Each number is 128 + 24 x the weight over the matrix's rms, rounded and kept within 0 to 255. Layers, rows and columns count from 0.

# layer 3 attention key, 96x96, rms 0.0801, rows 72-95, columns 0-95
[[103 126 120 103 113 104 102 151 144 126 152 178  88 159 111 116 116 141 141 121 101 166 194 145  63 109  79 122 140 128 139 111 135 145 130 123 120 130 118 153 162 154 126 141 143 120 151 142 122  85 183 134 131 160 134  98 106 133 112  91 126  98 159 145 146 141 142 128 163 154 179 116 119 129 147 170 163 116 134 119 128 117 116 164 169 108 120  93 171 139 125  69 165 146 115  98]
 [ 93 133 147 146 120 116 119 114 122 127 112 148 138 130 103 133 150 161 123 163 119 139 125 153 136 118 102 145 134 139 157 127 132 166 117  93 111 162  99 128 101 159 129 117 119 117 138 139 113 140 123 104 143 148 129 147 123 117 102 128 112 141 109 170 114 145 124 137 136 114 153 143 135 103 135 120 135  69 107  82 129  75 168 145 126 126 127 115 142 136 137 158 168 132 135 149]
 [169 140  98 132 127 115 134 163 132 120 117  95 127  99 137 139 146 160 126 108 142 110  99 116 145  94 127 110 143 136  90 152 139 179 130 142 121 147 103 146 157 144 116 136 155 123 113 152 148 116 109 129 146 126 146 126 165 134 114 141 132 148 167 152 143 147 111 107  97 102 109  83 151 140 125 124  82 107  88 116 136 116 152 100 132 136 138 126 109  91 119 152 136 103 122 123]
 [116 126 107 119 140 113 134 112 118  94 125 115 118 129 104 116 123 109 150 132 121 118 106 119 164 172 115 154 129 100 153 171 134 156 120 123 125 131 151 138 136 102 161 149 120 134 121 100 152 101 142 164 132 114  72 114 118 149  75 105 155 129 134 148 142 140 137 118 131 104 146 136 181 115 115  94 115 126 172 109 108 160  82 143 133 141 121 114 158 139  83  97 110 147 167 136]
 [128 153 126 141 107 133 126 122 124 136 122  94 159 149 114 162 147 122 144 116 157 128 119 160 123 138 135 101 131 136  96 168  99 130 112 109 165 113 149 158 114 106 168  94 158  98 161 121  74 123 155 117 121 142  95 135 114 108 132 146 118 111 130  66 132 158 126 135 139  89 129  86 122 130 143 143 135 126 178 107 111 157 141 106 119 112 139 158 126  78 156 161  53 144 129 139]
 [113 134 106 158 156  89 122 177 140 187 157 112 176 112 154 171 146 133 142 123  62 129 150 149 136 125 149 136 109 138 121 118  90 139 132 144 144 146 108 112 132  97 141 142 127  92 101 175  77 146 148 155 123 116 112  94 178 114 129 114  84 175 131 126 130 120 116 142 143 114 109 141 101  94 135 137 134  89 138 137 107 115 140 109 109 135 186 108 117 153 107 152 136 110 125 141]
 [134 147 115 142 143 104 119 110 126 135 126 167 119 144  93 138 128 151 142 107 145 138 123  77 137 108 141 110  95 104 159 132 101 109 112 158 139 119  97 109 131 149 112 127 153 123 122 115  96 122 166 142 151 143 138 137 105 122 129 126 141 147  66 153 130 112  94 109 102 155 104 127 124  94 116 122 124 122 163 133 101 131  96 166 151 158  86  84 115 185  89 147 150 121 113 139]
 [127 113 159  73 150 154 109 124 144 167 125 116 109 144 149 106 121 101 115 166 150 118 125 127 111 113 121 108 125 100 145 124 109 104 159  76  95  98 121 115 131 158  99  98 140 160 155 123 108 147 133  93 113 100 137 134 147 170  89 148 175 176 122 144 144 120 174 139 173 133 158 109 100 104 150  94 131 130 151 144 167 107 153 173  91 178 125 164 140 107 152 153  87 156 130 137]
 [134 126 155 189 171  86 104 163 127  95 113 120 139 101  95 147 121  96 139 115 143 160 116 102 204 126 104 170 167  84 117 162 100 103 113 118 167 156 124 111 114  87 134 138  94 166 148 125 141 112 112 135 101 148 132 120 115 121 146 131 130 133  94  88 167  82  96 135 103  76 125 157 123 143 142 141 137 139 129 114 112 145 109 115 136 122  95 125  76 176 126 133 139 138 156 108]
 [120 120 154 124  93 129 140 101 159  91 135 145 120 120 131 126 128 127 136 142 146 115 130 161 159 129 110 105 158 103 110 112  77 121 116  87 117 142  97 117 167 135 134 148 114 117 166 120 133 129  82 121 147 117 183  90 114  89  62 180  83 150  78 105 142 136 116  91 142 150 129 119 163  74 121 143 101 164 139 126 109 148 181 180 146 106 110 134 138 110 141 162 171 145 123 145]
 [100 152 142 119 107 151 114 135 154  98 138 110 106 114 152 116 112 104 157 120 172 114 143 136 109 149 146 137 134 121 120  92 125 112 117  86 114 125 130 132 123 138 137  89 138 126 117 147 126 121 101 104 171 120 126 110 147 157 115 125 102  98 145 114  91 179 143 159 131 122 165 126 126 106 143 143 118 133 114 112 109 106 212 142 130 121 137 113 112 158 150 133 128 123 127 171]
 [ 84  84  84 114 146 124 123 111 115 122 139 166 131 141 134 153 132 130 112 125 127 154 140 119 150 143 117 132 106 101 118 172 143  95 136 130 150 153 138 159 151 164 117 116 151 103 167 130 121 135 120 146 169 135 101 129 160 124 119  95 121  85 119 144 124 126 126 110 121  49 127 137 134  95  98 148 125 104 141 143  87 131 108 159 113 110 150 170 134  92 123 167 138 103 117 139]
 [136 126 124 137 145 108 113 148 143 148 142 133 153 103 119 157  97 111 135 165 134 159  95 147  86 142 162 137 114 127 114 131  68 138 112 136  80 167 146 131 123  85 121 106 127 139 119 158 146 111 182 132 142 153  97 188 138 182 165 125 134 127 119 150 164 153 126 138  94 128 146  91 151 100 139 157 131  87 144 141 101 120 105  82  93 123 142 164 152  82 132  96 115 141 145 150]
 [138 141 149 127  93 112 131 109 159 134 138 188  86 103 138 106 118 110 147 108 127 135 108 147  78 101 160 142 108 109 127 104 125  98 138 114 136 117 117 143 132 123  90 176  69 155 175 131 116 111 110 136 175 119 152 134 124 127 104 160 101 147 160 103 141 101 125 145 101  77 148 109 138 135 135 159 100 123 134 120 131 140 109 146 100 140 116 145 119 146 136 145 117 163 144 130]
 [ 53 161  85 124 145 138  98 136 170 153 115 188 151 131 147 133 130 163 167 136 113 108 164 107  83 153 135 116 102 127 150  93 112 156 126  74  89 143  76 107 147 130 101  94 144 127 161 154 134 132 131  96 119 164  94 118 163  84 177  96 155 132 165 111 105 152 131 137 147 129 161 126 159 144 128 120 148 144 110 132  96 131 135 130  90  87 111 170 124 127 152 125 132 152  81 160]
 [151 148 151 146 103 124  95 161 117 131 103 114 124  90 162 145 156 142 123 163 149 141 124 134 173  95 136  97 141 151 153 138 131 161 140  68 141 115 127 140 116 126 133 114 148 136 136 144  90 123 127  91  94  94 134 165 106 116 123 123 107 171 141 152 130 136 132 125 135 144 132 134 155 129 115 138 157 125 154 128 164  94 133 143  99 137 120 136 127 125  70 120 152 143  87  99]
 [111 122 159 141 129 135 123 103 137 163 137 141 163 141 126 145 181 171 125 140 151 108 112 122 129  76 119 137 127 128 128 148 115  88 125 112 145 119 113 139 134 135 121 119 155 163 137 113 158 136 142 149 155 110  86 153 129 124 154 100 139 100 105 127  95 103 146 164 128 155 142 140 168 120 100 131 129 126 106 126 154 118 154 104  95 114 146 139 167 126 128  89 108  96 138 125]
 [102 130 135  97 144 150 108 129 184 106 140 128 136 116 123 134 163  97 142 130 131 145 148 123 149 134  97  98 178 112 148 112 117 107 102 134 143 134 130 158 128  90 130 113 109 129 134 134 125 126 134 145 119 104 113 135 135 135 100 119 155  97 156 143 113 136 105 115 131 112 110 135 157 141 148 165 141 160  99 142 120 132 100 103 117 143 132 114 150  94 121 131 173 132 154 121]
 [ 89 151 107 110 136 126 106 119  91  84 112 138 121 134 159 164 141 136 129 112 138 125 139 144 161 139 159 130 116  94 116 114 121  91 121 105 159 118 200  98 139 158 127 122 131 115 156 110 119 121 147 110 103 101 115 122 157 119 146 126 101 153 128 183 137 157 153 123 133 149 150  72 112 114 178 123 119 126 161 122 120 140 136 136 103 112 130 126 155 163 146 126 107  90 118 132]
 [ 84 103 102 111 121 109 110 102 150 168 137 109 154 125 179 128 119 122 131 114 135 156 147 116 130 117 132 129 143 129 137 123 147  93 142  99 121 122 133 132 126 116 119 130 124 118 118 124 144 141 122 167 116 107 105 189 161 109 171 137 117  94 143 155 159 117 101  94 161 137 109 146 149 114 144 107 137 113 152 162 179 106  97 140 167 143 106 135 125 167 154 115 137 125 118 106]
 [104 112 144  87 165 144 122 144 147 139  86  94  92 109 140 157 126 131 116 187 146 157  75 114 119 175 117 149 138  87  99 112 111  92 110 100 152 163 139 146 128 120 101 126 128 148 121 117 103 144 109 138 120  85 106 157 166 131 173 136  95 125  98 149 120 131 100 101 153 103 114 129 124 161 143 121 115 141 186 149 151 113 159 105 156 144 124 157 157  99 107 105  88 132 146 153]
 [149 131 159 114 103 116 102 185 135 119 124 132  91  97  63 167 139  88 145 125 137 158 132 116 120  93 112 152 159 101 121  84 140 151 115 143 117 141 141 123 111 147 145 163 156  88 118 107 138 126 136 134 142 111 124 124  99 126 129 116 149 118 126 146 120 115 144 114 113 153  99 142 130 171 123 179 110  97 161 123 118 153 123  87 150  72  91 122  88 101 143 190 137 121 164 110]
 [111 134  80 123  98 105 111 129 116 133 160 141 168 137 110 107 122 163 122 126 157 117  95 127 167 105 118 118 114  84 108 121  68 138 122 121 166 137 136 105  95 145 141 117 110 150 119 122 141 131 142 164 176  93 133 106 131 141 125 123 112 115 120 143 101 140 140 117  76 115 173 132 134 138 125 119 126 100 163 112 140 121 136 174  97 150 178 125 141 162 127  89 169 101 152 150]
 [110  93 120 135 193 122 137 119 107 125 115 134 125 117 139 119 107 148 152 130 150 120 141 104  91 157 120 124 143 164 153  96  76 100 123 138 128 135 123 125 132  87 118  69 160 122 105 127 110 135 155 154 130 174 154 154 160 141 111 120 117 168 127 114 138 121 132 127 129 122 123 172  98 144 114 160 139 130  89 151 152 106 115 109 145 152 134 122 141 137 136 103  96 148 120  94]]
# layer 3 attention query, 96x96, rms 0.0791, rows 73-95, columns 0-95
[[ 92 105 134 134 122 113  91 116 143 145 135 131 131 165 119 118 110 108 111  90  98 140 128 129 114 123 171  84 105 143 145 113  90 127 145 174 131 118 107 112 129 111 142 137 138 140 108 132 159  85 137 121 130 136 164 118 146  77 101  96 137 157 131 103 145 155 151 151 120 140 128 120 100 103 128 125 146 122  96 140 150 144 123 146  98 159  91 161 110 158 136 159  99 137 140 115]
 [131 132 133 107 188  70 143  43 140 125  90 120  95 137  79 114 168  76 113  87 160  85 106  89  99 149 145  86 114  83 164 144  83 103 150  71 134 125 170 173 162  89  97 154 137 128 120 162 127 209  97 119 134 142 131 125 125 134  95 174 113 106 120 125 156 169 125 129 215 153 166 115 165 107 142 147  36 104 188 139 129 103 104 138 144 174 131 191 137 131 146 132 126 136 119 100]
 [124 150  88 129 102 141 137 126  95 147 115 126 128 142 114 122 155 118 114 152 169 135 147 115 146 153 109 114 101 148 151 121 132 133 150  85 125 121 137 114 105 127 154 150 132 103 135 125 161 129 140 133 135 121 117 124 119 115 140 147 179 159  84 138 149 135  96 134 133 106 172 158 150 104 130 102 131 149 135 122 119 107 125 116 141 126 154 136 129 167 159  75 165 126 123 197]
 [114 148 170 120 145 124 150 124  93 107 153 120 103 148 114 130 113 141  94 127 122 113 157 142 139 150 148 129  82  97 137 137 114 110 143 171 128 146 169 166 122 154 129 141 140 131 129 122 116 150 116 140 107 188 123  67 100 142 133 129 102 111 115 104 131 127 103 120 133 123 109 125 122 156  79 112 123 138 157 136 121 163 135 107 123 102 120 145 110  78 178 146 134 111 135 110]
 [152 122 138 102 122 139 125 161 120 147 117 124 118 121 104 135  89 104  98 115 146 124 146 115 118 117 169 105 172 126 162 152 166 161 119 125 125 129 133 134 147  91 113 177 119 120 124 157 122 111 104 130 119 137 152  99  98 150 148 183 142 149 116 138 183 120 135  94 120 106 129 133 121 139 143 143 117 150  77 111 163 148 138 133 137 112 145 124 138 118 159 138 156  70 101 150]
 [106 117 126 135 120 147 121 156 144 105 136 126 151 134 137  95 111 115 141 126 100 151 122 124  84 158  96 116 138 133 154  87 100 140 117 165 122 113 102 100 127 115 131 119 150 157 122 164 135 111 124 132 130 128 144 185 176 146 122 173 121 149  93 112 142 116 134 166 127 121 139 103 123 156 147  90 127 126 102 108 172 103 141 140 115 180 108 132 129 146 159 111 115 150 109 101]
 [109 129 142 127 157 137 153 134 129 115 130 116 106 131  94 128 127 107 164 170 129 124 138 112 100 129 128 166  84 135 147 146  97 108 117  88 146 126 110 149 118 120 140 122 125 123 121 119 147 132  99  93 117  87 117 134  94 128 134 149 153 117 117 134 106 115 108 166 151 130 108 122 120 177 129 101 153 120 171 157 121 101 117 169 125 150 124 164 141 123 109 162 127 165 130 149]
 [151 115 159  76 144 133 127  69 159 103 142 131 110 150 136 118  78 120 169 124 106 144 120 117 144 184 118 170  90 103 115 121 141 177 120 154 122 171 159 121 156 123 106 177 159 136 124 126  93 124 115 174  87 159 144 137 128  82 114 171  90 110 126 113 143 104 104 172  96  64  84 150  90 138 123 103 130 156 104 101 109 118 151 112 144 157 155 152 132 143 128 136 133 131  96 125]
 [120 104 130 138 135 147 157 127 118 118 120  99 123 135 110 115 139 121 122 104 136 129 154 151 146 134  52 129 136 178 126 150 128  95 146  93 120 113 131 135 178 168 127 127 107 136 135 165 117 129 126 126 156 135 105 127  93 102 133 136 120 151 151 118 100 138 126 104 132 120 102 139  99 121 103 138 148 162 147  86 121 146 136 106 104 137 127 116 132 107 134 177 147 168 131 123]
 [152 125 121 112 121  98 159 137 111 148 114 150 108 117 142 122 146 122 150 110 123 146 121 142 118 104  93 119 160 107 115 136 127 117 141 129 148 100 121 128 118  96 134 121 139 105 162  91 170 172  85 153 142  99 145 102  85 133  88 110 170 150 134 117 155  88 163  95 142 166  70 101 170 126 149 161 118 117 163 133 155 162 131 108 104  92 123 114 134 151  84 128  93  92 120 108]
 [115 111 124 132 150 159 136 160  94 128 121 134 114 119  94 120 120  95 117 116 121 139  91 154 132 146 103 151 158 130 148 117  78 150 158 121 135 224 185 111 136  99 120 138  86 169 105 103 130 112 136 100 117 132 165 140 123 132 114 107 130 157  98 189 119 146 100 117 122 144 122 146 124 106 142 114 151 180 150  96 125 136 133  94 144 153 124 133 119 111 158 146 155 125 142 112]
 [179 125  97 111 103 127  88 124  68 138 111 109 105 160 113 125 132 149 133 145 131 132 156 123 109 143 122 142 140 107  85 122 116 137 154 134 130 131 106 141 137 111 162 123 129 113 143 169 172 134  93 153 143 112 125  92 103 140 168 108 145  95 151 134 120 109 127 143  96 142 104  86 172  96 129 126 145 136 110 136 139 134 128 128 146 113 133 113 141 166 137 111 167 121 148 121]
 [187 158 128 108 111 127 136 129 107 106 134 149 152 132  57 127 110 134 160 171 149 155 117 155 101 106 115 163 143 158 128 163 112 141 128  96 137 153 144 115 154 142 121 138  79 162 123 152 129 136  87 171  74 119 106 105 115  93 138 107 100  81 130 134 114 141 136 128 130 159 120 107 137 168  93 127 166  90 108 140  90 121 136 139 133 131 133 132 157 136 107 101 173 134 159 156]
 [155 111 132 127 103 156 106 133 116 123  96 161 121 148 100 130 146 158 137 136  98 118 119 170 134  92 128 112 109 122  88 124 149 123 121 105 128  98 103 117 157  82 138 137 181 173 113 144 141 140 115 160 172 130 107 105 140 132 127 115 121 110 173 126 131 101 133 110  95  75 101 171 133 139 121 171 163 108 135 151 166  90  86 145  87 148 111  79 131 150 126 140 113 145 144 135]
 [170 157 133 104 131 146 152 164 125 118 123 159 150 112 144 134 132 158  88 145 149 101 153 135 123 142 139 144 150 123 114 156 137 154 135 115 102  81 134 141 136 116 144 115 127  99 111 114 132  99  94 113 124 119 138 105 121  93 160 144 138 127  90 158 128 138 113 141 143 139 101 144 170 135 155 116 104 122 120 142 172  89 140 141 144 137 164 104 144 101 117  93 135 175 104  92]
 [127 100 108 158 141 157 133 133 157  78 121 158 112 128 128 144 126 159 124 146 147 121 123 120 130 134 115 130 184 107  80 128 177  74  90  94 160 159 111 125 113 103 143 100 144 121 147 105  75 117 131 110 126  89 129 135 152 136 147 128 122 110 132 166 120 144  93 141 132 138  92 133 172 120 123  97 116 126 185 107 141 162 118 125 134 140 169 113 149 108 144 143 150 128 118  97]
 [118 111 158 144 138 122 136  81 112  94 124 135 118 131 102 157  80 108 111 103 126 106 151 140 124 114 156 109 126  88 133 110 101  95 144  98 178 108 146 103 145 131 108 133  98 108 148 127 110  93 134 142 133 137 118 103 110 113 142 166 165 123 135 148 133  99  96 122 137 127 142 146 186 126 112  93 122 133 189 123 119 134 115 148 152 121 159 153 137 128 120 136 140 162 140 145]
 [107 117 146 194 143 130 125 138 175 149 114 120 119 121 108  99 116 109 135 120 122 113 126  95 130  99 146 115  97 132 127 101 140 108 122  82 123 109 162 157 120 131 153 138 139 141  91 110 133 122 100  97 156 147  90 118 141 120 110 145 144 124 118 106 112  80 142  92 144 131 122 160 168 185 135 130  95 173 144 157  97 115 100 196  97 132 154 156 100 137  78 158 124 122 109  90]
 [149  83 171 148 134 146  81 132 205 176  82 123 129 142 135 136 127 114 148 123 130 130 129 132 147 126 145 154 127 143  94 116 118 103 122 112  76 128  79 127 141 151 162  93 158 148 131 115 106 118 135 107 142  72 140 113 159 129 121 103 157 121  99 156 113  90 108 100 138 135  97 157  99 154 158  92 159 145 140 109 119  94 167 120  97 127 128 113 103 136  96 158 121 141 115 157]
 [159  97  99 147 128 153 121  86 105 135 128 113 122 136  84 114  94 160 133 154 128 122 116 100 163 193 151 166 122 119 152 148 109 130 163 108 135  89 148  96 163 144 146 102 144 188 182 127 150 110  73  52 142 135 132 116 107 150 110 142 135 103  80 118 138 111  91 153 159 129 112 128 141 114 157  96 148 187 175 160 114 129 114 129 113 100 181 160 119  97  83 108  85 153 125 128]
 [180 126 101 150 105 171 171 122 141 114 127 107 157 156 100 105 137 120 137 133 138 123 122 137 152 158 126 160 105 134  71 170 138  89 101 133  83 120 145 134 102 151 142  92 139  81 144 145  85  95 158 136 134 201 139 109 133  97 118 139  95 111 138 146  92 145 126 177 120 116 128 111 117 112 113 121 143 144 134  83 109 179 140 134 140 120 138 155 120  89 135 132 152 123 102 152]
 [134 109  89 168 117 151 124 147 108 105  99 118 140 133 118 121 117 181 130 143 131 119 138 131 146 135 173  79 116 126 171 135 176 122 103 128 139  99 103 112 112 120 129 119 153 111 115 154 122  78  88 131 120  75 119 167 150 171 178 121 135 143  96 132 136 110 135 108 159 107  70 102  98 196 119 136 120 159 171 130 120 110 195 188 156 157 105 104 138 117 163 111 153 144 109 126]
 [ 90 115 144 105 152 120 128 129 132 164 137 138  86 155 136 111 106  87 151 136 109 131 113 116 149 114 109 103  98 105 208 126  98 134 143 163 163  88 152 122  82 118 131 152 110 142 111 135 136 133 141 120 128 136 119 137 141 149 110 152 132 125 154 119 122 145 145 105 141  99 130 139 154 145 137 145 108 166 124 182 129  56 136  92 125 109 135 130 144 169 134 184  93 147 125 111]]
# layer 3 attention value, 96x96, rms 0.0807, rows 64-76, columns 0-95
[[108 125  95 151 141 125 103 101 124 188 155 152 137 153  92 108  94 139 151 147 123 147 122 128 131  90  94 115 101 111 174  95 151 153 123 147 101  89 183 153 101 142 142 177 140 101 106 133 119 174 149 142 146 139 120 132 163  91 102 120 116  72 121 125 136 154 138 151 124 112 128 114 140 150 149 118 164 120 118 141 146 126 118 113  84 119 125 130 119 148 157 108 123  91 156 192]
 [150  74 136 145 121 177 135 126 139 142 119 100 110  92 129 108 155 152 145 154 147 143 132  95 116 128 183 150 132 146  99 112 148 122 102 158 126 142 117 145 158 175 150 179 101 134 147 144 118 139 143 126  93 109 144 128 111 167 101 144 111 107 116 127 129 133 134 163 138 118  82 139 124 122 121 142 105 131 116  93 110  99 166 114 125 137 128 121 162 100 149 115  67 143 133 139]
 [138 172 126 110 124  87 123 116 128 141 142 132 111 154 125 113 124 166 117 109 182 128 107 108 120 140  88 150 129 138 112  96 112 119 110  95 161 138 136 114 109 119 162 141 139 140 118 138 132 118  96 123 159 136 129  80 135 133 144 149  93 155 163 115 114 106 155 112 142 148 148 150  96 140 134 116 107 116 152  95 151 108 143 138 169 108 115 145 143 143 116 141 147 103 140 108]
 [134 125 109  97 101 111 149 117 105 123 141 108 136 129 138 124 151 144 125 145 107 162 111 107 114 136  89 101 151 123 122 187 148 137 120 153 121 121  95 108 129 150 186 142  78 169 101 136 184 123  85 164 123 161 159 102 172  90 167 162 126 154 105 139  94  97 157  94 123 139  85 132 167 132 131 123 123  95 162  81 143 134  96 144 154 134 116 130 175 146 152 111 104 135  97 120]
 [109 141 118 149 138 133 127 137 119 140  80 171 123 116 168 127 145 137 175 173  97 135  92 116 116  99 122  94  77 124 154  94  97 117 121 133 158 107 108 143 124 166 157 113  91 146 141 123 159 127 136  87 117 105 149 120 158 142  80 160 104 149 113 130 129 126 147 113 175 132 175 126 152 154 167 133  62 118 129 134 126 142  99 150 155 139 113 129 109 118 133 139 173  80 120 101]
 [130  90 145  86 136 109  88 109 135 144 138 123 127  93 152 107 161 138 123 105 104 172 122 138 124 123 128 138 127  86 168 108 141 120 147 130 114 137 114 142 123 116 132 103 122 113 161 151 119 126 142 158 107 169 134 131 131 125 137 113 168  80  85 116 173 142 174 102 150 135 142 139 127 128 141  89 138 166 118 114 163 154 117 155  76 162 120 162  94 157 146 126 191 145 118 160]
 [142 140 114 135 135 129 176 204 117 117 159 138 111 105 156 164  94 165  98 136 136 116 152 149 150 150 177 127  77  69 177  95 173  99 128 100 100 130  79 161 127 135 137 131 145 128  74 137 130 129 120 180 153 109 132 171 117  86 166  99 110 114 155 147  79 133 131  70 144 160 121 143 118 109  90 149 100  85 135  89 151 141 142 133 140 155 110 150 108 120 138 100 151 125 123 113]
 [106 163  84 124 126  73 134 172 134 132 128  87 131 164 159 150 121 145 138 154 177 140 117  98 119 108 127 124 121 111 116 110 138 147 142 144 131  91 142  91 123 163 135 162 142 102 113 174  76  81 181 165 144 113 179 135 154 113 168 149 132 141 126 131 107  87 144 122 118 109 126 107 112 162  98 108 125 168 108 142 158 136 118 132 125 190 110 181 116 126 157  64 150 142 140 127]
 [105 148 109 128 176 130 114 139 124 125  90 155 165 117 131 133  93  95 160 136 105 138 108 137 131 171 139 134 171 143 128 124 147 143 125  84 142 110 119  89 171  87 162 115 118  96 118 144 112 151 138  98 126  98 121 113 109 139 148 155 174  77  98 167 133 115 148 101 149 160 116  63 112 141 135 104 168 157  91 156 108 152 132 118 125 137 115  70 126 130 127 113 128 155 140 161]
 [131 123 102 138 113 102 134 117 133 102 138 128 155 143 136 157 139 150 103 117 111 138 129 131 144  94 115 102  98 111 153 127  92 171 148 140 191 200  66  98 130  97 122 114  86 162 141 139 168 148 174  77 152 109 157 138 123 107 131 107 103 117 110 127 143  99  85  76 143 111 129 138 109 138 145 166 110 116 151 101 156 139  83 191 121 170 163 103 167 110 162 151 143 152 159  90]
 [179 108 128 149 149 179  95  68 130  89  89 119 137 150 101 107 121 154 127 107  83 137 115 141 125 128 139 127 150 112 140 110  93 145  90 130  85 120 110 136 152 106 146 107 163 139 152  80 147  92  93 146 139 110 132 153 119 102  91  96 115 131 142  84  79 125 100 139 127 167 132 149 123 119 123 157 125  93 158  89 150 144 122 100 187 158 122 143 178 145 167 185 125 163 114 119]
 [110 147 135 137 139  88 145 157 130  94 129 123 177 118 118 156 133 109 137 144 117 132  93 170  78 125 135 132 148 173 137 121 129 131 138 107 137 121 112 137 141  83 157 102 139 174 140 138  84 145 179  92 137  75 167 134 163  92 157 139 114 169 179 155  78 112 156 117 102 166 108 126 125 116 147 104 141 142 141  93 156 122 166 124  96 136 137 109  94 159 156  77 107 169 149 129]
 [125 184 153 144 141 103 122 138 185 112  86 162 186 147 180 171 121 136 138 106 129 107 107 135 171 120  77 172 153 163 149 124 167 149 117 125 131  76 138 110 117 141 123 155 150 118 101 139 178 115 128 127 114 111  81  92  86 123 132 112 100 116 121 168  90 111 108 126 125  69 165 145 119 148  91 151 126 111 139 129 134 138 138 105 194  96 116 112 144 104 119 114 105 176 146 123]]
# layer 3 attention output (transposed), 96x96, rms 0.0591, rows 64-75, columns 0-95
[[131 157 171 147 111 135 121 110  86 129 154 126 183  34 136 173 118 149 127 125 114 101 117 158 125 142 120 129 159 121 121 138 147 137 141 103 178 158 111  89 166 131  78 161 131 160 141 144 130  90  81 117 100 133 110 131 166 133 143  87 131 131 116 139  95 165 118 134 110 154  91 115 119  94 123 115 111 102 157 158 139  89 181 125 119 144 120 144 120 111 135 113 112  80 145 167]
 [127 135 107 102 141 137 138 141  92 124 149 153  85 159 167 139 156 116 155  85 127 148 113 124 117 130 115 146 146 163  89  93 133 141 158 135 113 102  72 106  89 126 149  71 142 125 150 103 107  66 170 136 136 195 109 166 153 141 156  77 130 143 154 131 100 123 145 126 169 108 160 113 126  98 118 119 133 125 117 131 140 113 117 141  95 107  91 112 147 124 144 119 196 148 130 145]
 [104  70 133 147 102 110 135  94 185 151 145 126  92 104 114 142 119 159 108 162 112 142 160 127  79  60 123 122 123 113 145 132 136 107 131 151 134 150 127 138 134 116 100 105 141 120 137 119 117 165 152 145  98 126 138 119  86 135 129 127 152 103 146 119 162 178 142 114 102 121 139 144 104 145 130 136 135 107 136 147 127 138 109  95  96 136 121 154 158 137 141 107 130 160 112 174]
 [ 78  98 177 126  97 152 155 144 167 121 137 114 146 119 148 135 130 111 115 137 150 112 160 116 175 136 147 149 136 113 184  84 117  96 168  81 141 160 142 160 118 103 112  82 109 124 176 150 134 138 163 103  95 142 103 150  97 175 105 105 124 125 189 110 142  69 100 127 169 135 137 146 157 157 114 140 103 163 146 128 116 131  92 114 115  87 137 122 124 155 110  82 110  90 117  86]
 [135 130 167 122 134 141 151 120 174 118 119 122 109 146 146 139 124 138 137 100 140 141 162  98 112 123 110 146 114 110 128 140 148 134 147 118 118 155  99  84 126  83 130 120  98 153 122 121 143 112 109 167  84 173 110 111 124 128 144 111 156 114 124 137 167 105 153  86  93 117 128 110 143 134  88 138 163 112 126 123 165 130 124 124 138 156 133 127  93 128 155 116 113 145 147 106]
 [163 175 104 116 106 160 123 132  87  94 109 106 181 132 152 124 144 137 127 142 132 103 118 127 115 140  93 148 152 157 134 154 126 149  74 129 161 114 129  95 124 139  79 100  95 108 135 129 131 165 133 168 105 102 118 127 145  99 113 125 133 155 174 129 100 146 100 161 158 129 138 105 134 163  93 104 151 121 148 120  94 113 127 117 180 129 158 113 138 111 144 155  53 113 125 156]
 [174 133 122 111 152 122 145  73 113 147  93 105  93  94 112 108 127 133 188 111 120  93 161 160 134  90  83 118 177 130 116 162 102 142 144  91 152 120 151 141 107 171 135 141  95 113 131 137 121 136 147  82 153 166 161  89  94 169  90 112 151 169  95 123 134  76 121 167 137 159 121 132 159 172 167 162 125 171 108 193 130  79  95 164  93 103 102  96 129 121  88 182  75 152 127 115]
 [106 163 130 134  73  75 133 133 152 122 169 111  60  95 106 126 160 142 129 118 141 158 146 121 153 157  82 164 161 101 106 158  90  81 119 145 115 165 145 136 122 134 124 118 108  98 139 166 162 166 129 121 101 157 127 109  88 111  75  96 130 192 131 203 111 170  85 145 103 129 100 100 133 121  88 156 169 115 109 163 124 131 156  93 127  73 157 172 135 121 114 129 162 135 141 133]
 [169 157 114  81 173 165  93 169 148 106 109  94 158 108 161 107 171 122 101 111 168 122 138 132 160 102 142 124 129 132 145 145  68 133 104 159  94 133 128 128 111 142 118 140  84 123 121 134 134 102  97 167 129 140 131 113 122 124 141 112 134 140 154  95 124 128  89 125  96  88 123 116 127 101 127 101 137 106 150 155 121 166 114  98 164 162 169 164 108 109 163 104 138 132 144 127]
 [123 140 162 148 187 136  91 139 189 137 133 124 114 100 107 120  93 108  95 140 148  88 113 103 144 133 181 179 133 128 107 111 130 118 155  70 114  93 130 142 133 139 182 107 107 135  92  74 135 145  72 134 129 188 130 135  90 108 155 171 170 152 160 151 155 112 122 147  92 139 134 173 151 143 114 142 150  89 107  95 117 108 141  72 129 105 146 153  93 137  76 169 115 134  91 135]
 [113 179 155 144 149 100 144 156 127 178  89 159 143 103 125 111 111 102 145 151 139 130 143 112 137  88 166 170 120 105 102 115 147 166 127  86 148  94 146 131 209  86  87 111 164 131  72 101 110 160 136 139 101  99  91  98 121 106 134 170 138 105 103 111 125 142 162  86 115 143 164 125 142 129 137 109 144 203  94 128 120 146  96 139 122 126  76 168 120 106 116  91  86 155 138 185]
 [120 105 117 123 125 173 117 125 172 167 133 122 126  68 138 101 154 113 154 110 127 138 110 125 174 115 129 115 113 130  89 163 103  76 114 149 116 170 166 127 125  85 138 113  93  78 141 106 113 164  92  71  94 144 142 150 106 125 129 183 106 141 133 135 109 131 136 138 117  71 179 119 146 113 148 116 166 140 148 158 120 152 111 138 192 141 160 126 133 101 133 151 142  79 133 128]]